config.toml
positions = "rope"
extras = ["some layers without attention", "local attention windows", "gated attention", "exclusive self-attention", "capped logits"]
beta1 = 0.9
weight_decay = 0.19
final_lr_fraction = 0.1
batch_tokens = [16384, 32768, 49152]
Each number is 128 + 32 x the weight over its row's rms, rounded and kept within 0 to 255. Layers, rows and columns count from 0. Numbers have three digits each. The size before them is the row's rms in percent of the matrix's.

# layer 12 MLP up, 512x128, rms 0.0872, rows 450-457, columns 0-127
095:153171178124151163096161105125129144115118118153184196126115108122111147113097137162203121172116144122151104144100125180169099105156183087123160177105140151092130170131150153162150141136141115125148129127127153131111120139127133092174136183045115133079192131109101147126169094109106092117155140162066106087211105153115103150082133152083050125062133133127083181126125132119135064078067
097:135101174051123164113109102137127085100142137109128129131140070070137096085094119154141122143150107104183121181079138135137071133180186148122102111084156153190167087123103161134179101060107108124123164097120117074109102130139128093180167105141102131119175137147154081129146106093044115140153132149109176147196120113098160085147094176091119114140089174141090069188091114109147104155120
102:095081121165097161123139151165163147193088179106124123138113102144137162130170131099120214138088144147080121140112089154126111097103122117157175098108090132153096088069073184139145138128106127146162191118112204122134097135121073143131135149123095090145097125162129154158139093150166185174137161131168126174124164143158127084107175115071122110037183093100144124195162121088115168126111
094:098124109138104148129086105213101139096109173147172079169134191118117135159171154100199116080136174111079115106119161079099105185178082122134135110136158130149133115161131055127160141110156134094135124119129142069174125139078096139170088113125146093116142120171141109124144068098115147125166119154135122210167129107186140163128142159096113122160175097125126112088184157093181100069184
099:132142129148115150138153155149160078103177131148099122126168152173108192170110056094122200128146104111094073137136135160112129133125137113141168177134112122119154117140125113173115117110191140211042082126127108143133076114119130161149137081139073126164126200128126082145100089127081081170108126119141184204073100132147132093113114126105110079104177114064104162146144154136088088097147
093:167108168080105148096144102164125164075116147101151167113150113125157152143137163123203137092134182173145121149203121121158092110141138092151084094057149135128118110168136080086110135161140142120070071143145133130132141148094123145096109113126133068089102124149117067193111095170129054100055130125126120090163083130194132122155101171190153117107141119097079133120114096188102140092174
102:217156129116107162166108121188134108071111108152140130129118181135145095109066143100114126084118200163115111154123097148095159162136120153142128122131105106088158077080147121139114153088164134192139080155103168223180131109108041190101122086159116122142121096126145130128101131075081106150108173143166171147178176135152167146151080108128117149131163138108132104107170103166111094141090
107:108149155106094146189153174121177144158123199137144157124115099123130127112165097076097112161077141151127109123154147107172100170119100119076134126148114142135136142110160140183150140126114021156141161145072080112126167090160021158094144151145129114144083142138086133118104113158170152111131089143122105121090106128158111140161121065183098097141131130138218205180147094148121095133117
# layer 12 MLP down (transposed), 512x128, rms 0.0862, rows 450-456, columns 0-127
095:110111124097149118141069140151156118117152176121120110074162157084143087090111191084060169068186127135153139091114067147138123140075151080163182063195111148156116148140165108160169128155117192136069173088123103076184132132136127129123127169146148121144137088159156109064144098104173168119206108110122125122127129098117091131157144153146156147152102171129132063143114166149126126164106
098:107121143152112111111144194122157138145130133091136127150094161071134130070140119094188196168182132085120156151129113190105139090123131066124066113133159071120127115082106167146065119128132047095127158166130124120119148162175114135059144160140126081170137134087079146159176070145171151135163107126119121136072095128138092153164132101210091113142133129128135172108100161124171183104160
103:141134134087112124094100114095116159132119110174131081093039132120107117178122160169074100127159129127129120115128124147150151140078140165203057110163116153032108162172098141114147130105102088151151149144132162152144210113155143153145054107136097132132126084137069182095207116068096160138131134109090167150153108091135129147123128114142133111114133110163109114087125163096054108168173
093:180150124047135158106134069141154098166086088152131094104139115117128102091100183110129211149173101154100118121125147159150150079120139100132164124119122192168159066120187138134136075157161163164163086123114144144133109132108089117150165128107130092117105129089164132116113130104130084092081146126087156173115128188123171099145155108150122184058087106159152159175141135156142124182035
098:095129143160117133119123146123112130154150139130091139160107153136132117068111133132056181226101123172166160065160101111167085151118076115129164146095113135118152138069135121073165081127138142125156134033123094096133140138096120146112121163148069140140096097121133117131130070141158108100170123125159160134150143097060145110128121056161145118078096089127113079162142083171078134171211
094:106100176125137105113093098136134095169149096119150161137152136147049132073139119176086139101141073161134149190128103091087057134097174112094062211153145194070149124139174124129200119100161099099163129107114118154126114160204085101113179110089084135136151166112154109075096118058110114082155074121128125097153182141090155089140107114133112124153140118145129105107124121132142142148121
103:096084087087118132067151102143150149097096096090137127104138077093164147161171131063097113112157099112076120153116143096060109133124103189091159057168188126081112102138081131120138155118094136116099197122062148149116172148147098139194076146096117133164100180152142108051165148108100152131173147124128096126180166125143126091176106113148140091105163159078148094116141149156142115137172
# layer 12 MLP gate, 512x128, rms 0.0974, rows 451-457, columns 0-127
103:095126117152162120151185136114135110104140123119138142110131053099149115129086152103208177143115168099115135106115147086147089096144099138115156166129137136067071059158078124170137133120138103139039096105159187139162090090179115132082114164122144189122163121098114173128166046176092098070126113158143122116172173147172160143136070088093134126099201115131118134116124115113118114166131
097:135116159182132119107173115126056131100119099133092081111127153124106197170163184167110113096150170081112142056076144107127090113120103044165130101169085163133080124131152097194172164141164124144135125121090089075134133085122159106090115147176142067165099167079094164126141094157064140102097141112150091178094143114084155115151184132132139150148128105129171133114132131073165117132116
095:117166116115137171178109132133158119156097181132136125153045109176130166096097125154157105119183179136130114125107141110072119138101114135170151174134147185131126171143199121208160160146170106117148086139107168130109098113118105168091071088056060103165105120143136072130158108108125126129160086166138148153164144151161119114120093063119038140161102140137135093098069083143145098130133
096:107136131228125156118120093147178115147140132079152132138118109111092085107088163164161140127180106118116139117094112147097081103113118130136116137099135110147184178147097145128085196123175136150141072123123207126154109158057101112101119193135160088098061129098159114127144181174118098198114140167116135176109183059112111128119122159132100121050137135167126123167074113163152102143138
094:170135159087124138157124110107157119180174112085140142150087133122132157097102095114082159146120105073073181132099110156137067098129204105083108131136162142182088129136116141065135097133143082078182105127120173156122168163107099146120096138113132133181119109096071172126149156173169133142160084160119167103133173171129108133116101155148131190149142168047193150119075155119153173086092
100:166148121070153137114124157138104184124116131148129137098119084072166151113097099094129126080200108142153156107105155168088135172089127155086119177100153107142144099160129146136162136136141164058194152103106210096133175103119130144166082084149086135104183049140124111089148097065137174110101124159167100147110187156132137093144112102162081105113168107095112195167149109104155128115164
105:135166129143147123169150170101032105179096116152092140103052118127122139139073137158072106129142080142108120075099105164090118104096191126153059180127096098102141155152144087151170157113178125125161103090161105158152090115193170094162096190160146108127102163142137147142127122136141161166083142143124178119100137137082096055127157081162136092112118126132123073157130181145138097084116